python train.py --rope_fraction=1.0 --tie_word_embeddings=false --batch_tokens=65536
Each number is 128 + 24 x the weight over its row's rms, rounded and kept within 0 to 255. Layers, rows and columns count from 0. Numbers have three digits each. The size before them is the row's rms in percent of the matrix's.

# down: layer 6 MLP down (transposed), 1728x512, rms 0.0404, rows 661-691, columns 192-255
# gate: layer 6 MLP gate, 1728x512, rms 0.0524, rows 662-692, columns 192-255
# up: layer 6 MLP up, 1728x512, rms 0.0546, rows 662-692, columns 192-255
down661 106:116135114142078147114088142158144175149103160067149119112144104154097122113131132117150078170136179123115112138141139148079100133136113126184104112150135120109137134089125118166127120099114129
gate662 104:135155129109105096110108091082157122106121138099103105113132111092135138141071137119148130174119130134123129110107146124132123129115103122123162135137139143102109075141122102119089130096140108
up662 100:127112121133145122114131148135154166101115106142141130128149133100068110143129112122107104134090082142097147134110128107131148119138127138115135145117197168115147153114106120135149156111168111
down662 104:123121141193140060129152105127137111111136170125105116119093154109134120109137144102124157136124166141121090152161150134131178131129119124107105104130103141166114147142141141142129131098124127
gate663 101:102116139152110158094097089107165143106125069153087135125112078111167111163104097073119151160130155135166136140093165142142147152149110096124156140147185149123134132137148168137138131144105160
up663 100:146131122112105129138132179101145122073142115141188147152131115128120102161148149142079157205108114139173051145079136126140124133124156109175149179106136184156131092148137120138181140120111144
down663 099:123119109098130147161127141175109131142102129074125122100123144138138134107106104132131148151131117102115156116104109093145145142134122097128122130158159150110138175127126072130117148124124113
gate664 106:126124099101165109080072135163132120142111162130128129104102155116139111117133134107101102138123094130092116159108128123165131157126124155131152103109094132104098128111148096162138044144115160
up664 116:107145121117131144068132146166142076133109158123131135091104145131133147096120129124113119152146119101093118111108127115141182145053103132104149121115111090156101134129122087122169103143098150
down664 096:121130123136125139122115112105131104142126127121085153120129114125129127133144130131143114147133140146109130133145132160137140138122120133138113119105125134139122123114111136119092115125083153
gate665 099:147145121177118115126157135071099149121143125114138136171133089151110104124111130146096137146146104101144134099143164115139135130147140147145142133167139129131153144105136132120124122182100154
up665 092:128163109154115132099127129165130124171125082132130146151110153181124113106140138108145149133102144146100110131113098168135123147074084133087141121086146118144108114154117103139103137119116114
down665 099:118142157112104094161111128084152123064137134090115148117154127107112117104135143123083123156136145119124131121121172139110122128112149141107176145167170124145141144120142131109143115121119128
gate666 099:111154159106116160131150112142093145149110095132142157121124106131120093132129172160145158128095187131100132120122082173141149115150173110112165117132170144139111124143144131101107175115119123
up666 101:123094095089162143153154126141104113133121132108134120124101131145086162159123142151061087119106110133146108157115105134162122114198126130132149161161098142155112146103118111102120139112108117
down666 100:098135130111156118073153134127136154110123096127131152155092129124132138153136132133124141108112128135120168140135138142157132154116115170163153145172078130126126143151136098115112127154124147
gate667 103:079143140153128153089106132089126162158098145098112166164107143134130084101133128112123138163144126136120145172121129117121141152162112160123152138120160156169137090167152083121126108095089159
up667 102:120119121162142151084117180124122132163109127164129142169153152142141127128071136116082140146126084135126156171139170119110134115123147165169115154115116131123087095104145124136097103081120126
down667 096:146115118138110119137127121125131110095142121164146113095106147114161122142164120092121096081101178108092146160139062123170100115120128092105153082143119150135135163105129154158154105145165150
gate668 100:129138115144125164167154135087121133133135091112126167118089137154111106148114132103124109170133116111102116162120131124133178129099134133122110108169101142098156100135187122106150109147119150
up668 117:130137071143137136132160129107116116169075086125141172115132164134085132140129151121116110141113095114109128138106119102135143129152140149130118118143142123112163121120111123141140131154130101
down668 106:141131125152097097113124193110120090140114097154125184168141093150121116137140152119147127114122085147108132125169091167094084156148163139170149146100133158122131131161115104147133138127092137
gate669 099:088133119168137131130149124102110147128134146144136138140118096130199164126129133153121115124091118129090132150121122117085132138122130135119120142133125135123099138145167113164118119110122177
up669 097:134155110125132108135122116109098182094152157115131163136136132123121154116128133110115129162126107139119100127116111152081159097092114088073103124160149099156143120141150101148142158098129145
down669 098:131174121100148105135135147127110140141127116138149149128121171132106156137132134161201112106071110114126137142164081105103129135137131150145126124115115126169160108144133147127113109115134150
gate670 106:144113119132156103138145152127130094133096118118129128081136142116123130157089108116136104129162106156108128141113147101107098117087154111081094117154157146127116119147133136127100093097151157
up670 110:122163159132115076106127160129137123146097116118150110165149140112131139106152130165142118140164095077130101118150113120120144103128107115149126138103152152125136142141115133145183117150131127
down670 107:115145120117082108119128124159091161128108113123133136157104120110099120099147140137142100096140181149149111113115090167095148150118128145150157096108145149154156140123144169132079120134130160
gate671 099:132149146155102130104116111149164184107132132086157088129115079135129084088136117080127137145115119085132102106138148133110100101135124084131116116113124095120118096073137103105138135115152183
up671 098:124120139144133102122077111154211111136121132126109107123133100113109156143131130130155116134120108115148122134106105135109125144200164109125112135137108123161107108131147168137100135148126161
down671 100:129108105111106118128135116053130158138114090162130112173112099124130133131150125118139135171130118128188173096109111166134165129115168133117104128131104161136070113129092093113126149110115116
gate672 112:108108146185109150131079116126114115142097136092140163135141117145110096159127140124130122123142179113144133085104109125127109165150140134089159116146098147140100121126134112130160111114121139
up672 111:146132151132188105092140135126145125135127121148095154111126135126105105121096166073147141130118181111115068136134118161161112128143121149145157110118143161114113122151122121106130146102133186
down672 116:143157110140146140139101107099130166112132142172133121132161142148115114143137148161113116131116123088085120153120135138116167124124141131124124133138102088159132109109127141161124129104086122
gate673 101:098134078151120125132116116134120145102159132132140141131152133126161115141151105130133176152140129120137094136140098132122128170145139146124165143182141119125095124146138113115109114126151146
up673 102:110105160167126132106143111087120108096058153151166160137127118114125172119146146108098142123134123094126136142148108137124143164111132136096154139147147129122166113141154171120130177145130174
down673 103:110136162122139139132140129134130094123117124128137124168094105108109134166086150126146131096136101081117122064122119154148114155124138162050154120123155109127149178156132128111140127135116143
gate674 098:142118123102162087112119122151117135101153130122162137140110119114119115151168118127131167155085135129113150086143154164110096105053153121098119129126125110111142125119159110104090146158057115
up674 097:166154116153147125125078103104149111115127126160135108130163165165124109105119123121088137119132099100140120135140165129095124081105150132129104152107109137161096101149137132115119126107138119
down674 095:139134157127146117088136134115131149144115129127142107119121185109124148118114109072163116131126156130132128160113145109122146125129141129096135077144104093108146159132145114159115123083173088
gate675 099:150144114111128067107121175112143114130107129166136100151139121125093198143121080100103134144136120107147126119118118141111083125106121129139141158128131107133121141094121134120049105113124128
up675 098:116132125132162161174088125154153099131143125139157152153146124135138124126117122159102149102136111115100118168145073124139129120133135138158121149128084117141140099124156118169147129133135116
down675 099:148125103112144133203103163121114105156165110127142176173147108122132140106129144143113109124138133147112109123127146138085099137103151123121166113145111115165100105133127188100140118090141143
gate676 104:127156136115147121108136129149129158117124108114138110115116173127134144070182097135172111144137108105112142190139124106141117105103153109143132117083169147140099106095111128130113100116126116
up676 106:120141178153114144082118142181145092098138104134110115101185116115129175119121129168124106129143116173117122148149110033150136153162116122148109112116147108138086095123126168148098136128152147
down676 105:125111159129119142088140108093111111105139156141159088151175112146109155156151116105116131151134103126133125080126105129140089149137100106092090153134158136142137127156147113112139136088148144
gate677 099:134111145099119133138173140122121142173097117106119142116124188118141137138135111123094122138141183107110150122097134119131085141118148180108151127152131106112142145097121130074128141111182133
up677 100:130112092122180115100138100125155076145129124134115110144106137113097191129141118142152097099114153141100148121136156103142140118158164118108153133106112149119146124135118141098114160153110180
down677 097:077111079090104140138101105125152120115113134105142121136130118128112133131136105177124122175127146179164114129112130156169134058121097107153120137117135098145124132136155111133102133138100140
gate678 099:129071172126098164123142077135134154142104094101114150159124129150132150146146142078091141132135090115129093124116121133145124155150097144124175137098123108127105104114139099088158110132138124
up678 097:160149091116133150165141138111132114121095113131106110117104154141110110147143151172129105110145148137098120149119121156183130093163153082118196106126138120115110116148098127134096076188097144
down678 099:112140113123113084161131124116128154116171160124101114108164121113160127133131123151156162144153079085138127135126112131106181170125132128126144094124104098127142136121132141110154171112126117
gate679 100:133105149158131175151120146099139116120105097139150105147119154104101115079108165115127128157131159120111135177091139104198139122129124144127149106155127157106147104148188122110144131157143123
up679 094:166112112174078144142146102120142141113116103155080122149112095105136119125122164117081116103139139189115194145143115121119140184105148137140109122153139109124148120108106169159119136140152138
down679 097:116106185119110117100141154177110119112111107158123096076105146115110120125119074149139106077167138116142132122145130123054086120130086114091119145151168149097142139107151093117136187130113156
gate680 099:125127113174147133128169159160105148138110134097110117084147152102134120103149108135128152107135160110104204101066090133120143154130097148141135092140161160110151144143167122128113130108133146
up680 096:118118161098114117132131140131107117084116137131119111116150117137120133154073116099134122134144128093095099146123137140091111137164195119145102193131083136115137142087123156124138115116183139
down680 097:118125123120119137101147133115119160057131135117157158070106085109092089132123131161128133108118147114148167098148136141092163121146119112074170118146139124123130119105113093163193114121146130
gate681 099:118127137167155117119145143100136150109103160097127120116126124119144095100116143135151113134155155144094106117116105160148135126108128144097121125129131116174097137176147076150157135186131171
up681 100:124165123113087117096083082139148129113205201179120143111132129097147136149141139122184096154127093132127161123119116157149124117111153110106125128144149133135116131101152137116069139143135106
down681 099:127177176123135114150112139132152119120121093143144109127117126095138091103136124134147189120145152110167155098112142131088125123111135111091110150113083111136118135153142109134142122149160157
gate682 106:082115117128153138065125113121120138157096128114144130133089152134103103145123147109073156141066131134099129150117125109132146118094117125131166110145137159132116110121156087143146068109068117
up682 107:113140133186131160123124122145155133145153124113149127150131134194124092160102087112124153120109105166137086132113116093146138110129145141139153084141111119126096144109132116128129113153086140
down682 104:165135129169142170096138115163166111129123155108123138121141097151131100123165124151094091134074136151079154124087115094135159105113121114126102079108098149104108141102140124150170123141119104
gate683 099:105161182095109127117083117114097118109092120143188127152135103090136133160132114118126120113107141163128099138148177105134128130109121095109177124159164119127125080114148134082079080132161131
up683 096:104087128199117118171161114116139158139098124147138092131127156140184126157148124148135140113142160116126134109157120135154162161131127109121130120098107168129136182142125132094112146138100158
down683 096:166126159120128121158132130129125076109136107117124083132106109140122091070125156063152120105126082094094073143134085113129150112140106135091154115147106088169075117108087148150105104154139098
gate684 096:143142103151088099099133082114153164124116136104124168080141168156116151155137121129118115112136155130132138135128104146134109072132091133138123138122170119143139112154180141114094075166108138
up684 092:096131154132139175192132148121129088137132112095128072177145111119136172118141151121118087126136107177160099101126126119153159157128116114145169127120124105109123107115158149121106143123139131
down684 095:105118086125128149126145165079125137101151093153075133124118103144128145152119164112126137123119156129063132152130120143142157103095073105073100139127143105112143147085144141083090091107133158
gate685 102:071126128122104123131129094136097154138141119130124123128182129099172144118135139112140111148146117147115128137093107124162120120106113132067134158134137149135148130112136134148160096112118111
up685 106:134147128122123139151106104129152170113126151149122149122170117147151097082131123147114088120093119150109142124121114082134119125110112111126137117146155127106120141177136118162143144159150174
down685 106:143124151085108125135149135168107119129121106119080143142138145128113106118106105158126118111108128166157103156147137150080115109138131108134128158103105151121128143114133120090155097138135151
gate686 098:133123157132115146152101147150096091131109138145127106087145105116155138134162143131107117139135134130107134093108111126092093125092163194143162146126140087150156125118125155111159179106113131
up686 095:132119115151114134119114096131149128118146196177135110090113125091111157123143132176106102126143115143121135132087112104082128141090182146140095129086100115132137125149140149116124119126103098
down686 099:138141103142127124108184126162052119091127139138125148122141158134140122161147099118167136162133167122084135121118167103095161099140130098137101147120123142174109132147154111116112149153126143
gate687 100:122101127116128134149118096106119095156128159162129096112075126130145133145151148137157098129154152130113086094090161079145107143068121158113165120127111152107109136080131129116122133139124153
up687 099:135145104106157152140138192128143143099183115111118125130140144116069133170126134163130109126090174120116109187115119133130133136126121121132132117128120146091133166105145105126130127168155084
down687 100:098124105129112130110117102129145091109084096111147123118087152104132177129100131156125106137139057148143079110158132136128097132141146117153142148147101099123142139113139135119147142105126151
gate688 098:134143112149172149163095138117133109130095142123149130109145148144171106121129103096098092145104160107165118115119123140136133132118153099135146139122166181152154157104107101108127156097113112
up688 094:110083134112076112117098134141119140121140093094152145127118132160087135131142170165150119145104179106144118173115098108111125152141128152137121139139134107058121131125130123098140141092139125
down688 096:113176118137169104110147141165121081140155132162135113113148102136202119174181120113157158205109156159123112148144132121165121135129099088154132102116109120112143127093168112118123094124103164
gate689 100:138148114131123139108122115113167151110113132128169143112113103138151053131126111133148146148136131147130139110131125155152112112101112095135122127147141183111097116175114111100135155084151105
up689 100:122074137124116112103113133145133157107111161137178122134106164131118111162115123185122148115136117142154092136107106106128087116109126136157199125108149125097147148102151128096118138087112157
down689 098:149092118122123132112098118145177106097135108135122159110150136176138102103148166122151146100114147136136125109150077102118172132142120163140119155075097131155109109123115115156136156164133125
gate690 095:116139110101140133071128118135113120122143120137087116087118109134108129142165092137113107115100163122151153111121088143122127110138140076092133150150150119141125134162156143098081118178110124
up690 093:104076132112076114138146108165168108109113133135109123107129095083166160119102142104147119105134163104111108103149094118144107118145140122133133148103149116135145087180137161123120146150156126
down690 094:108117115156142136143081129115084138136110162182137071120102171143097137168120131170141155095125138122119207133150150108150129119126093103107175080160058127122172155126154139074120145163146108
gate691 094:113142158126091135138104139063054169134146158105143130109142136146116102106094160147127122127116148138107117121140118113148154157156127094103150124128151165125112106091162103101095101125162142
up691 103:120151101118107109113107109131088131106128141153131127116142076130132145118080130119151119129088109121115130088182134115158113153126093110115120123160155113141183125118086120067105119126114156
down691 101:128105117129162093140138119092137114136122103104134164113117127098118159124099145139118127138141125123129094118091111107132143144144138137151088137121106140192165109134121110177151124114093138
gate692 099:136155133157146126113163139156102189095124144089143161137111108186159141137087163183120120122171126185120177067124145124130138149147112137137140122168122118100100111136179141172130099140147135
up692 101:142118148137101143087102151109056110131142120143138143122136076171107102153140128141126147116114132121151181169112105117092150132131123139124129106095161125127178134130115106132093146125128108